python train.py --parallel_block=false --init="normal" --learning_rate=0.00104 --beta1=0.9 --doc_mask=true --dataset="wikipedia_en"
Each number is 128 + 24 x the weight over its row's rms, rounded and kept within 0 to 255. Layers, rows and columns count from 0. The size above them is the row's rms in percent of the matrix's.

# layer 3 attention query, 256x320, rms 0.0346, rows 158-179, columns 160-319
size [165 134 145 163 164 140 169 154 140 148 158 152 161 153 157 156 147 155 155 141 170 148]
[[149 152 137 126 115 112 139 131 154 114 107 164 120 124 117 142 142 167 145 120 171 142 132  91 124 110  99 152 125 135 138  97 120 147  99 163 147 123 142 148 161 128 126 157  88 104 111 179 111 142 127 106 117 150 141  84 107 132 148 107 146 168 137  85 112 141 135 127  91 119 169 174 164 172 117 158 126 158 170 121  95 158 129 124 103 105 131 149  99 133 135 196 119 125  90 121  72 115 135 146 151 128 116 114  95 163 120 128 161 159 114 127  65 127 100 145  97 127 142 126 142  98 104 110 119 103 132 125 125  92 159 140 114 130 123 124 107 139 114 110 124 134 136 128  95 133 126 125  95  98 100 160 145 162 132 138  79 172 123 154]
 [145 157 130 143 138 132 131 136  72 163  99 136 107 146 121 110 137 105 120 145 147  95 121 123 128 166 114 140 126 132 127 110 162 104 139 120 126 146 131 145  92  91 117 171 136 125 138 136 139 115 137 151 150 113 129 170 106 123 113 124 140 143 126 103  81 143 161 121 112 112 157 161 149 172 125 101  94 124 105 128  91 140 194 141 120 128 156 161  79 140 155 128 124 119 143 157 124  99 126 128 164  74 135 145 137 123 138 110 101 112 152 111  68 143 123  84 134 154 112 129 120 127 132 103 145 134 113 123 176 115 146 103 119 132  76 123 177 144  76 128 175 162 105 112  91 152 111  80  98 103 152 107 142 122 101 134 133 145  90 110]
 [105 129 125 142  88  99 113 103 154  90 114 129 148 132 119 120  95 131 137 137 116 120 154 110 132 116 123 114 129 131 143 139 121 159  99 144 105 117  96  98 124 188 107  85 133 137 110 154 123 116 124 151 120 113 114 100 128 132 125 136 115 117 175 131 138  95 187 138 175 120 109 137 103 128 173 165 143 144 129 120 143 159 129 130 181  82  88  87 143 120 124 116 135 131 135 117  95 109  88 138  99 147 163 139 153 143 131 148 145 100 122 121  73 163  88 161 122  72 162 123 140 128 118 171 112 102 115  78  90  90 156 149 150 103 156 166  64 119 104 126 122 117 112 103 159 131 117 141 124 121 123 130 106 112 159 109 109 124 183 153]
 [135 138 147 108 154 102 160 150 128 131 122 113 107 128 127 128 122 151 130 138 151 130 127 149 146  75 138 140 142 129 104  94 109 100 115 102 100 137 140 142 161 123 146 141  71 125 109 180 135  87 138  74  95 137  64 122 138 143 107 129 123 138 115 131 110 144 107 103 147 121 121 161 126  89 144 143 171 139 129  99 150  79 112 171  87 124 133 135 133 138 105 160 130 151 135 144 125 142 155  88 138 184  61 120  77 133  90 122 139 154  85 136 134 140 137  94  85 146 148 153 101  86 184 164 104 125  91 123 120 132 127 114 150 125 178 114 105 117 110 133 142 119 119  98 129 110 125 111 193 118 102 171 124 125 112 139  55 154 153 172]
 [123 143 118 159 140 117 146 132 101 128 106  96 132 115 136 122 143 135 151 127 141 156 112 161 118 122 156 110 140 129 133  70 139  90 153 123 129 138  90 109  65 117 175 123 126 123 126 148 126  99 152 135 149 144  95 148  93 150 122 129 130 140 157 157 107  97 100 109 130 111  98 127 147 104 109 106 125 127 104 121 144 101 142 157  96 137 151 130 137 124 140 130 148 112 169 202 155 106 116 119 180 147 113 139  85 100 122 102 133 126 169 126 141 125 123  81  79 173 106 146  91  81 112 145 111 144 113 118 157 158 128 115 142 146 137 130 162 154 104 147 152 121  89 105 126 130 122 171 187 134 139 107 137 138 100 113  93 121 142  92]
 [136 131 103  90 146 139 141 125 111 159 140 109 126 142 108 135 115 121 126 115 116 145 131  97 112 122 143 146 125  79 126 137  89 204  99 139 137 114  90 161 145 129 114 130 127 151 113 119 142 165 131 152 151 120 219 116 121 141 137 110 111 114 144 116 129 131  99 148 113 167 101 113 103 153 142 139  93 171 155 182 101 181  98 110 145  80 108 128 110  72 135 137  98 154 140  65 137 131 141 153 109  83 157 141 156 145 148 159 108 134 146 142 100 148 141 168 131 138 166 143 176 146 118 100 141 115 132 156 114 117 144 107 123 159 134 171  99 106 194 126 107 146 152 120 123 131 131 130 110 139 131 145  97 136 165 145 126 160 144 105]
 [137 134 101 181 109 131 103 139 179 100 164 162 152 121 112 128 145 120 155 162 110 126 135 141 137 180 105  82 118 150 138 144 127 122 168 122 136 136 122 120 123 147  93 108 168 123 130 149  79 171 113 119 105 142 101 133 112  96 137 151 129 104 157 114 146 105 151 123 138 138  92 139 112 131 104 124 153 138 110 158 118 152 170 103 148 116 150 106 146  89 133 135 107 161  70  86 120 115  91 109 141 130 166 150 120 134 181 149 113 130 139 136 133 121  95 126 156 111  90  96 153 121  80 161  65 133 104  98  90 114 115 155 137 109 131 136 133 101 124 158 122 104 108 166 151 114 128 118  91 118 126  76 119 123 174 136 178 121 149 145]
 [159 151 136 129 170 132 144 139 137 105 153 111 133 156 117 105  87 153 140 203 169 131 144 145 161 122 131 121 110 148 166 120 134 110 137 144 130 119 114 102 157 118 135 126  92 120 131 110 118 153 135 119 120 107 126 126 131 166 130  82 120 166 118 123 129 155 181 160 125 135 130 153 129 110 126 148 111 152 114 136 103 129 109 129 117 110 161  83 129 125 186 165 162 134 147  91 130 150 142 145 100 184 136  91 178 164 118 168 144 143 107 158  87 133 147 169 131 173 119 144  90  92 149  79 121  92 135 111 119 132 104  99 121 111 137 120  82 131 113 149 141 132 163 104 165  94 135 142 169 146 107 137 126 148 116  67 124 159 174 163]
 [ 96  94 133 126 111 120 124 143 122 125 151 163 158  84 118 158 137 123 114 100 105 111 143 137 137 133 141 125  86  90  82 148 148  94 186 112 128 132 129 151 130 133 104 132 137 161 144 140  79 160 120 100 108 150 149 113 102 144 154 136 155 110 124  96 149 128  70 145 132  97 159 128 118 118  80 128 178 136 152 132 141 161 148 109 120 143 117 141  88 149 109 127  86 138 102 144 169 119  96 117 169 115  95 158  92 101 158 105 115 166 145  86 167 105 159 113 108 123  78 106 151 161 107 157 121 144 153 122  95 147 104 143 150 109 109 145 178 115 121 136 166  97 130 158  81 122  88 175 101 100 145 114 137 120 160 141 148 113 136 104]
 [104 106 128 142 123 142 132  99 110 135 132 128 118 144 131 158 143 113 133 109 130  98 170 110 107 134 130 133  66  82 121 151 119 142 114 122 134 136  82 118 136 140 107 132 146 159 132  68 121 123 142 160 158 139 184 135  74 156 124 126 134 126 168  98 144 141  99 175 119  66 150 123 127 132 113 116 119 128 102 123 142 157 137 110 148 102 118 131 129 137 108  75 110 114 172  91 148 153 103 100 128 106 101 140 159 112 148 151 155 160 160 112 116 101  89 119 126 173  94 127 115 129 115 137 117 110 176 119 116 184 122 136 108 108  91 175 107 134 141 125 104 133  90 109 106 124 121 125 116 165 132  96 128 167 134 100 140 111 137 106]
 [151 116 159 107 152 119 107 120 122 152 112 140 126 130 135 109  73 120 141 119 195 144 122 162 144 101 143 151 136 149 111 132 141 130 123 159 176 132 143 143 135 146 117 156 105 108 130 122 150 129 114 113 159 103 132  98 124 145 162  90 151 164  99 149  90 117 142 161 101 126 133 139 126 166 157 152 147 139 161 132  74 137 107 126 146  99  93 103  94 141 146 144 130 127 132 123  96 111 113 135 118 128 115 118 131 157 149 190 142 136 133 164  74 149 131 119 116 159 152 126 101  88 161  75 152  96 136 102 114 125 138 102  95 106 109 137  83 145 123 108 144 149 132 115 115 114 170 131 147 149 168 155 160 116 146 115 107 183 153 159]
 [142 110 107  77 179 121 130 142 140 176 146 113 124 132 103 118 131 137 148  68 131 156 117 150 130 123 136 173 138 129 137 112 122 157 118 140 138 130 152 145 144 114 120 151 123  82 159 131 156 139 114 143 159 143 143 121 132 122 123 133 136 170 141 134  96  99 139 105  46 141 142 120 124 135 107 113 115 109 123 101 124 126  86 152 106 141 132 151 139 103 152 131 120  84 134 140  91 117 118 154 129  92  95 151  76 100 107 126 130 165 111 159 112 131 122 112  92 157 135 196 132 124 148 120 175 149 158 158 138 123 129 134 114 132 117 113 125 124 137  91 124 136  76 143  99 193 163 139 101 138 181 142 143 109 116 177 123 124 121 121]
 [ 88 135 150 133  87 139 126 126 132 129 117 157  96 113 137 127 182 100 109  77  95 116 103 108 109 106 153 142 125 142  98 110 139 123 149  84  95 142 154 161  84 151 153 117 118 147 103 152 171  98 128 137 104 125 129 137 129 117  76 179 115  76 116 166 142 133  72 100 155 103 135 101 152 149 116 113 159 123 134 114 162  84 142 143  78 144 138 135 152 174 110 123 108 134 121 180 169 118 148 134 167 118 104 137 117  91 108  63 118 129  95 110 160 138 147  92 133  88 146 128 117 152 155 157 112 151 138 175 116 137 138 170 168 133 142 116 155 107 132 122 141  98 129 152 129 117 134 114 136 139 144 144 119 133 109 141 123 110  98  97]
 [138 163 154 156 123  86 137 117 123 130 115 103 117 144 107 106 171 120 131 146 133 138 152 146 132 138 150 155 147 117 139 122 138 104 126 108 101 136 117 167 102 109 101 146 101 151  82 154 133 126 152 193 110 149  91 173 161 117  96 112  91  95 191 120 104 121 141  91 137 151  88 125 167 144 125 122 150 107 116 139 148 107 149 129  99 114 148 115 145 132 110 178 143 163 166 148 122 153 128  82 164 154 140 180 139 128 123 100  96  92 117 109 100 169 134  76 124 102 134 141 107  95 167 130  65 117 116 192 152 137 124 127 184 120 128 126 144 130 101 142 149 155 134 131 135 149 135  88 155 149 140 125 115 146  83 137  90 116 114 153]
 [101 108 102 143 115 180  90 124  87 123 117 147 143 109 166 134 127 103 125 123 114 129  88 120 126 160 115  78 120 168 150 121 155  99 168 124 142 144 136  93  82 131 154 134 191  95 165 100 117 146 132 119 158 104 156 139  84 138 160 140 154 131 119 164 148 129 117 129 127  88 165 101 127 145 104 127 122 109 130 136 131 164 163 118 136 169 172 136 119 142 164  88 130  94 102 158 163  78  90 173 137  91 143 104 128 100 160 107 153 143 158 119 126 109 118 165 152 140  96 100 109 150  78 105 172 141 135  92 124 133 134 119  90 106 100 127 143 157 112 125 129 100 137 152 113 113 119 165  97 120 140 106 157 146 153 102 173 107 121  87]
 [130 148  77 143 144 159 155 165 138 128 145 138 124 104 104 135 143 127 102 140  83 100 123 118 137 180 109 110 114  99 126 122 115 129 136 101  90 136 128 136 146 104 123 118 159 136 141 132  95 135 112 125 112 161 128 150  96 112 100 160 147 124 147 107 157 153 105 104 132 115 140 156 118  98  80  89 113 130 109 124 150 123 162 162 115 143 156 161 126 104 122 120  96 151 104 112 155 116 151 132 148 100  99 130 100  84 127  95 109 152 132 100 161 110 146 114 148 122  82 141 156 135  90 158 128 161 144 142 128 134 131 133 133 150 141 118 182  92 147 162 152 108 108 122 132 141  98 137 122  92 104  88 101 123 132 156 171  90 127  82]
 [128 112 106 115 158 108 160 136 147 136 126 100 155 125  85 132  97 128 138  97 141 152 135 137 135 120 150 136 106  81 135 119  95 153 137 140 151 125  92 138 128 140 118 126 133 120 158 128 110 137 112 146 128 123 144 117  82 172 154 137 144 153 184 103  97 130 148 124 107 114 137 136 113 112 111 125 107 129 137 141 118 203 125 146 129  81 118 122  93 110 140 140 111  96 167 130 125 106 115 142 129 120 122 165  83  99 144 144 145 137 140 147  93 133 141 118  81 138 121 152 132 115 115 133 147 118 105 107 134 142 150 110 130 107 139 185 120 115  86 141 154 135 117  77 109  84 103 147 172  97 148 107 141 119 135  87  85 129 195 132]
 [117 143 133 131 134 143 113 121  81 151  84 143 120 121 143 141 160 110 142 107 150 137 127 132 114 123 166 150  94  86 115  85 153 124 144 143 144 131 115 149 143 107 127 127 148 124 160 119 149  94 155 149 158 129 161 143  94 142 113 118 127 143 148 134  84 114  90 158 140  85 160 134 144 162 108 116 136 133 145 129 111 153 145 145  96 106 104 152  74 148 159 112 112  77 165 147 144 111 109 144 155  96 105 128 128 123 141 140 148 154 149 134  82 114 131 104 107 171 107 150  91  99 130  92 154 154 153 145 136 124 138  85  95 119 100 137 142 132  93 114 145 108 144  95  76 112 107 134 155 155 159 139 159 147 131 118 112 124 130  86]
 [119 160 120  97 139 128 115  79 111 171 130  87 125  94 168 136 134  71 152 111 130 160 142 129 121 146 134 134 113 121 139 131 137 114 133 120 140 132  94 102 122 125  93 127 165 141 152  73 143 115 158 178 167 117 175 164 143 111 113 138 127 123 152 118 135 130 128 120 141 126 119 118 136 128 164 123 131 101 128 125 135 158 141 116 171 132 115 102 127 140 125 111 101 124 182 111 123 141 104 140  96  70 170 149 163 119 137 158 106 127 148 159 128 155  99 138 167 151 137 133  83 110 139 108 162 115 153 116 121 135  97 113 113 119  77 136  72 147 132 118 112 114 113 125  88 127 151 115 132 168 145 105 144 122 124 153 154 139 114 111]
 [107  97 124 169 104 179 123 127 143  74 130 134 129 169 149 137 113 125 121 121 123 127 105 106 101 118 151  99 111 115 152 109 132 145 147 150 112 108 107 132  74 142 156  77 129 141 122 124 151 139 107 142 138 111 161 123  84 159 145 140 116 123 116 186 156 112 102 162 128 117 114  90 135 141 115 152  98 146 123 167 118 128 104 111 109 178 114 106 140  88 173 110 138  97 140 162 175 102 117 145 170 132 151  87 158 102 132 133 150 128 123  96 135 122 129 164 121 130 108 109 110 156  89 129 121 128 137 106  88 140 131 145 106 140 187 144 136 125 158 145 119 129 161 130 168  99 133 180 141 139 129 141 110 131 155  97 161 134 132  89]
 [145 103 100 139 129 128 142 119  92 145  82 115  94 144 140 117 106 128 113  97 142  99 144 119 119 145 123 126 132 154 115 128 122 157  78 132 143 148 114  89  99 156 153 144 154 122 114 108 142  86 141 119 145 138 168 141  73 138 158 128 166 160 163 138 116 113 136 126 152 104 144 133 127 123 181 106 108 103 117  91 145 132 154 152 178 100 109 137 115 122 122 105 124  94 109 125 127 114 127 153 164  97 135 124 122 129 107 150 143  87 175 121 104 145 101 117 121 153 145 105 133 115 137 106 142 140  98  96 174 145 177  96 133 106  71 150 152 142 136 154 116 129  66  89 125 138  96 133 104 120 147  97 120 129 119 117 137 128 137  78]
 [ 86 160 136 118  98 129 137 114 114  82 108 142 137 105 143 154 116 120 128 123 130 116 130  88 103 112 116  98 126  66  86  76 114 127 121 131 110 103  78 144 146 105 140 109  79 153 117 135  99 118 143 127 113 126 136 137  77 145 119 172 155 118 132 100 130 133  83 136 163  91 116 134 141 115 137 148 150 176 154 121 118 151 146 144 103 110  94 142  67 115  91 139  86  95 141 163 153 122 164 160 161 160 100 112 127 131 116 133 137 133 150 100 150 153 123 125  83 119 148 119 117 120 129 143 145 124 134  74 101 125 152 120 120 171 182 177 109 136 135 130 124 127 163 103 111  95  99 116 163  96 106 157 125 122 162 142  98 124 134 127]]
# layer 3 attention key, 256x320, rms 0.0343, rows 158-178, columns 160-319
size [146 135 142 152 161 140 155 142 132 142 152 148 156 150 151 145 142 144 153 135 162]
[[172 160  91 117 148 142 144 112 135 126 107 170 130 106  84 152 132 174 124 157 134 133 131  97 134 151 136 133 140 116 136 122 139 150  93 153 161 115 129 139 183 113 133 144 123 120 111 152 126 134  95 100 119 172 161  81 100 115 130 133 132 136 149  88 127 116 157 125 104  97 160 204 150 180 117 145 124 164 108 113 110 134 136  97 141 100 120 142 132 133 137 154 100 140  90 112 103 116 141 127 140 104 134 112 124 157 140 124 137 137 127 101  74 145 101 141 131 121 136 106 137 104 101 123 106 150 101 121 135  88 136 158 101 102 121 134 135 115 109 148 128 112 131 147 134 123 113 118 100  91 122 134   0 156 152 152 115 173 128 117]
 [143 171 127 131 119 132 136 126  41 166 100 137 100 147 106  85 116 124  93 102 137 111 117 142 120 146 115 134 127 111 117 108 131 132 126 102 136 111 131 167 121  89 103 159 162 122 154 151 163 111 137 148 126 126 120 168 120 119 153 139 142 136 114 107  77 124 126 118 119 118 144 149 139 157 147 108  82 107  86 102  96 132 166 141 131 142 123 162  84 128 165 133 104 120 126 152 139 120 121 134 197  65 139 140 138 139 128 121 113 106 123  91  88 160 135 117 135 174 139 141 125 126 113 104 138 148 115 140 200 120 120 102 142 163 110 131 177 135 120 163 165 182 118 114  92 136 112 106 134 104 157 123 134 129  87 126 140 166  95 133]
 [127 135 122 136  85 108  81 100 163  88 110 148 166 142 124 144 116 113 142 135 124 135 144  99 152 150 121 131 114 163 116 128 127 131 128 191 130 118 102  97 126 176 118  98 118 120  90 144 115 122 106 134 120 141 108 102 115 129  88 149 126 112 162 136 133 107 194 128 149 136 102 123 143 160 139 155 145 137 143 137 172 181 144 110 149 101 111 105 150 135 119 105 113 150 124 151  92 109 145 155 108 195 133 123 145 156 126 148 132 117 136 115 106 113  70 153 144  78 164  93 115 139 128 154  82 101 108  87 105 133 175 186 163  99 124 122  78 117  96 115 100 116 111  99 176 163 114 136 136  88 136 122 119 118 138 133 113 141 155 137]
 [136 125 123  93 142  89 171 168 149 129 133 139 133 103 131 112 133 144 108 144 153 135 126 157 118  76 104 137 153 108  97 116 117 129 140  99 118  88 137 144 147 143 125 160  89 136 134 177 117  80 103  89  85 160 109 151 125 136 106 140 139 117 133 128 128 130 142 110 148 118 135 162 123 111 137 162 193 143 133  83 142 124 151 163 117 118 111 139 115 159 117 135 114 130 125 146 142 150 140 112 134 132  84 131  81 151  82  90 138 166 112 114 143 135 140  60 112  92 128 111 117  97 168 167 116 119  91 129 104 116 137 131 133 133 161 149 123 138 161 128 138  83 136 125 120 126 120 104 166  94 112 156  66 128 149 131  73 138 163 163]
 [123 124  90 159 126 124 153 143 103 128  94 122 136 101 147 142 134 154 133  83 145 158 129 153 113 101 112 103 154  93 134  78 113 100 154 106 117 134 108 139  94 124 158 127 141 141 140 151 105 115 134 155 115 173  95 156 100 143 126 121 132 150 151 146 102  73 107  86 138 104 105 137 113  86 127 117 132 119 104 126 128 105 154 159 118 137 131 124 123 124 153 144 152  84 157 175 165 126  88 120 180 120 129 144  87 140  94 119 163 133 138 121 137 138 118  97 100 152 111 150 109  97 116 134 120 129 116 111 140 153  98 110 135 160 153 115 141 156 167 152 155 119 150 121 153  99 122 131 172 143 117 107 124 145 131 113 118 115 175 120]
 [148 112 117 111 165 110 151 112 143 156 156 132 147 159  90 165 122  96 119 150 110 113 142  60 132 155 147 138 118 128 133 120 108 178 123 158 139 111  79 137 125 118 145 109 121 129 108 107 123 162 146 149 140 154 187 115 108 160 118 102 138 101 145 118 147 135 118 147 118 162 112 125 117 185 123 139 110 172 170 160 127 141  95  95 109 104 110 123 133  77 126 135 113 167  89  64 108 130 153 159 104 111 151 140 135 104 148 130 124 135 147 152 135 133 138 167 125 153 165 135 176 145 137 120 125 108 155 165 105 141 178 115 152 134 107 143 131 102 171 126  76 174 122 124 111 141 153 148 107 144 131 126  77 119 159 141 117 167 132 111]
 [111 131 156 165 106 143 124 126 196 107 154 137 142 126 127 102 117  86 158 145 111 144 123 172 128 150 127 120  80 181 131 149 108 116 151 136 119 167 132 136 108 130 111 109 157 146 156 160 129 160 134 142 123  82  77 116 155 126 142 148 135 119 118 136  93 132 162 140 132 143  96 119 126 118 102 124 148  98 130 162 130 128 143 129 128 115 158 118 116  87 112 147 149 130 106  98 115 114 121 121 126 129 120 130 121 114 159 144 124 115  99 151 115  95 104 125 144 134 118 121 117 125  90 149  85 112 123 128 112 122 160 150 135  93  93 118  87 101  93 113 120 111 112 136 132 138 130 146 126 121 112  91 255 117 122 105 113 109 142 149]
 [137 134 140 111 131 170 131 115 151 109 158 107 124 155 124 100 113 120 112 137 138 110 139 142 149 126 156 146  99 136 170 121  91  77 161 165 130  94 141 116 136 123 128  84 103 126  99 123 154 124 133 123 146 118 160 117 126 174 141  96 113 154 132 145 122 151 177 158 108 136 182 147 153 114  97 124 109 142 102 117 144 170 115 112 120 107 138  78 109 139 139 145 139 124 178  72 116 122 155 144  60 153 105 102 158 132 126 104 147 138 104 142 102 112 142 154 152 140 112 112  75 105 125 139 126  88 126 131 125 147 103 128 108  87 132 123  91 116 176 114 151  99 167 128 157 120 124 144 147 130 113 140  57 143  93  49 146 158 177 133]
 [103 124 147 157 115 119 131 135 138 138 136 116 157  99 113 136 107 145 152 160 132 113 108 125 171 145 157 127  96  91  95 155 174 132 141  98 141 148 103 143 128 134 129 147 132 176 159 105  81 179 103 114 119 138 127 113 117 109 148 131 140  98 149  95 134 156  77 146 118  91 112 124 119 108 113 134 178 131 143 150 120  99 154 119 112 125 128 161  96 129 133 157 109 138  99 136 162 145 126  82 174 129 140 167 107 127 170 110  88 143 137 126 169 105 158 121 108 123 102 142 154 145  99 119 105 142 168 120 109  90 124 122 161 101 112 180 153 114  55 143 157 116 161 121  93  74  91 137 124 111 154 100 147 112 178 137 150 107 135 107]
 [108 128 132 165 110 156  97  86 128 149 150 135 159 162 132 177 132 115 141 154 130  87 142 132 135 134 126 111  83 100 122 143 153 113  94 103 141 144  83 142 129 131 106 114 140 153 119  65 138 115 130 157 167 163 169 124  69 142 120 120 132 111 147  87 160 128 108 152 100  83 148 150 124 143 109 121 122 154 131 114 158  94 158  85 135 102 140 154 154 114 105  80  97 169 153 100 153 145 108  88 127 156 156 157 145 115 155 131 126 123 137 100 159  91 114 130 146 193  83 139 118 140 110 125  94 121 183 123 118 180 115 132 118 123  94 143 122 115 114 139  90 142 101  78 104 113 106 114 120 160 152 113 148 140 138 128 156 115 104  84]
 [172 104 131  88 176 143 109 124 102 150 114 151 126 135 112 116 117 134 121 154 167 120 123 152 155 117 137 153 177 103 119 130 126 120 130 164 172  69 138 147 161 128 138 146 132 106 114 140 131 115 107 103 156 124 149 119 100 120 126 110 130 148 119 124  98  99 146 149 102 112 169 146 150 152 124 132 122 131 166 121 107 157 111 109 144 100  79 115 107 147 155 155 113 167 121  98  96 107 122 119 131 127 119  98 161 160 179 139 145 137 140 124  98 131 123 120 142 160 145 110 130 118 124  94 138 152 114 125 118 125  93 140 105 104 137 118 140 131 148 144 149 131 141 155 129 108 132 113 115 110 162 139   0 133 162 154 139 172 157 124]
 [142  80  73 115 185 135 140 127 130 171 129 131 123 132  94 128 144 151 145 125 129 160  96 157 123 106 106 149 151  98 125 117 131 164 117 109 129 105 124 172 156 129 133 153 132  83 160 136 122 152  97 123 147 156 121 144 132 106 104 114 140 146 129 137 148  82 130  74  96 148 154 127 104 123 143  97  86 112 130 125 125 122  90 125 131 155 116 153 183 119 182 142 140 132 114 145  79 108 117 142 134  83 143 149 113 125 105 104 126 159 122 124 112 133 119 114 102 158 130 147 159 139 134 116 151 163 135 173 144  88 108 143 119 152 133 102 154 107 143 134 126 141  86 132  91 130 154 144 108 144 166 155  54 111 150 137 122  96 119 115]
 [121 140 157 166 104 100 130 124  89 109  96 138  96 120 143 148 163 144 113 112 127 133 114 114 143  92 137 130 143 112 116 122 155 171 127  88 118 135 144 158 116 148 157 140 110 128 112 128 134 135  99 129  78 157 123 119 106 108 115 140 139 103 117 139 145 139  69  90 132 102 111 113 139 125 153 155 163 144 140 116 119  64 144 147  94 136 130 126 157 148 132 132 123 118 114 199 174 152 106 118 189 115 149 146 100 123 104 117 114 119 113 106 140 150 156  98  91  60 157 138 120 128 164 128 122 134 135 137 109 115 129 138 188 143 155 133 174 128  82 157 107 136 148 131 103 121 146 112 144 159 122 156 211 112 143 167 133 115  77 130]
 [149 154 154 146 121  73 127 133 127 105 101  94 132 128 105  94 166 127 102 123 148 136 151 135 117 123 143 129 140 111 118 131 142 115 132  97 121  85 110 146  95 132  95 137 117 152 101 139 143 117 121 167  87 176 103 176 135 115 134 119 114 129 147 136 102 118 143 100 155 156  83 138 160 157 135 120 146 120 101 118 137  79 157 111 130 140 147  99 140 145 124 175 122 120 132 155 168 151 121  93 196 146 134 172  99 142  97 106 117 100 120 108 110 156 128  88 136  79 137 131 122  94 150 139  98 108 122 163 153 148 136 139 182 132 146 118 169 144 120 152 149 160 137 131 141 146 147  87 166 124 140 150 111 139  54 139  85 118 120 156]
 [125 142 132 158  96 186 108 109  81 164 131 123 119 113 148 142 103 124 150  93 127 117  86 120 142 155 138 113 121 137 154 109 123 115 157 133 125 169 168 133 114 126 139 118 179 113 151 114 123 176 122 129 167  83 149 106 114 115 159 121 135 145 102 130 111 117 109 137 110  83 154 106 108  92 141 117  88 103 136 146 108 143 149 164 109 166 151 129 114 127 171  84 160 101 151 135 145 113  84 145 139  94 143 114 152 145 157 146 139  99 141 105 121 114 111 181 151 170 120 144 108 146  91  79 152 165 155  92 156 114  86  87  96 134 118 117 123 141  81 172 117 124 155 150 134 108  99 137 106 156 121  99 215 122 151 123 153 115 131  93]
 [ 87 143 117 149 118 132 140 150 133 140 149 114 121 122 143 110 109  96 140 127  86 126 148 149 117 137 100 122  79 150 117 119 127 162 126  81  90 157 116 133 112 126 126 130 126 133 149 152 123 134 146 153 122 111 105 121 135 152 147 133 140  85 116 115 138 152 112 111 137 141 123 135 100 103 122  99 129 131 115 141 138 113 146 176 112 133 180 159  91  94 119 155 138 116 128 118 130 144 140 165 149 106 111 149 106  78  95 118 108 150 106 144 152 121 169 129  98 114 101 142 146 134 110 143 132 116 137 153 122 131 165 110 156 141 107 139 103 121 120 124 133 136  89  99  99 126 117 144 142 132 111 111 255 114 100 101 137  91 129 111]
 [136 100  76 147 163 117 148 137 147 146 119 113 183 131 113 143 118 139 119 129 154 152 129 126 136 114 134 131 111  72 113  99  76 172 155 144 145  98  76 156 132 148 133 133 158 124 160 129 102 128 105 141 102 169 121 116  77 150 113 130 157 153 185 102 137 105 148 110 108 124 160 144 102 118 127 118 111 138 146 162 132 174 138 116 115  84 124 116 104 114 167 159 130 122 168 123 118  91 134 127 129 165 145 179 111 150 150 131 120 151 136 112 128 131 126 123 100 141 116 110 145 138 126 135 117 134  96 101 127 137 139 145 163  98 139 143 129 119 120 166 133 116 115  81 125  73  78 169 182  83 152 120  62 121 146  97 113 138 196 101]
 [148 158 105 140 132 128  90 118  76 144  77 138 134 121 140 151 139 146 114 129 137 112 120 120 124 120 139 132 146  47 132  96 160 138 123 122 141  89 105 145 153 111 125 123 148 105 135 112 125 115  97 146 120 180 165 145  66 123 121 113 132 133 142 111 120  95  74 128 119  68 160 161 115 150 119 109 131 127 127 133 119 132 140 129 107  98  94 140 126 140 166 120 113 120 127 144 138 126  89 109 150 112 146 135 133 153 159 142 141 145 138 110 114 130 129 127 125 163  96 140 134 119 117  98 154 165 132 132 146 117  88 113 108 138 130 133 157 125 117 192 148 129 160 116  97  62  87 117 130 139 155 152  34 150 151 126 169 142 112  97]
 [149 146 128  97 141 119  76  95 105 194 158 110 134 114 145 144 132  97 191  98 119 153  97 137 136 152 116 117 156 110 121 121 141 102 158 119 149 123  83 116 132 118  71 140 177 122 150  48 119 113 153 147 162 126 127 169 120 107  89 125 120 121 137 112 131 110 121 120 121 155 118 115 119 141 145 103 112 106 152 129 130 114 136 128 128 151 127 104 154 110 151  59  94 128 190 132 110 147 114 115 115 125 184 151 156 135 150 172 107  84 153 141 158 108  99 171 182 162 108 137 114 137 147 107 141 131 158 124 146 139  92 115 117 163 106 113  92 148 100 146 116 124 131 130 109 118 148 107 114 181 188 126 142  97 148 152 147 112 109 109]
 [ 78 147 142 185 105 154 166 103 134  69 116 138 125 160 152 154  98 116 118  94 127  81 111  70 114 139 164 108  88 151 172  89 117 128 132 174 125 158 117  99  72 120 189  62 110 128 111 130 141 157 142 136 115 120 169  97 108 177 139 125 108 128 113 184 152 114 117 137 132  88 110  88 147 128 108 153 107 162 125 143 114 121 117 105 121 135 142  90 141 132 146 144 158 100 127 163 175 117 118 156 136 122 138 103 140 104 147 137 157 140 123 115 128 105 109 140  88 125 112 108 106 162 123 127 131  92 142 107  92 163 125 139 112 121 158 141 133 126 155 126 116 132 133 143 147 120 133 169 128 155  80 124 144 145 140  95 165 144 121 119]
 [134 128  92 106 133 104 112 125  87 169 111 155  95 140 149 123 114 127 115  95 134 135 153 127 135 136 127 136 139 154  89 110 123 141 102 114 126 162 122 107 120 152 128 136 139 134  86 109 157  89 170 118 139 133 146 145  81 155 154 114 144 139 144 110  82 100 135 137 157 133 133 124 100 130 158 107 133 115 129 100 156 155 132 170 157 104 109 167 110 126 102  90 111 113 129 135 111 123 134 158 167 133 125 127 117 136 120 164 153  81 154 120 128 158 101 107 120 164 130 128 172 140 112 108 129 163 122 116 161 152 142 117 143 137  94 121 127 132 137 132 100 143  55  79 138 149  77 146 131  95 145  85 161 116 130 127 138 137 143  89]]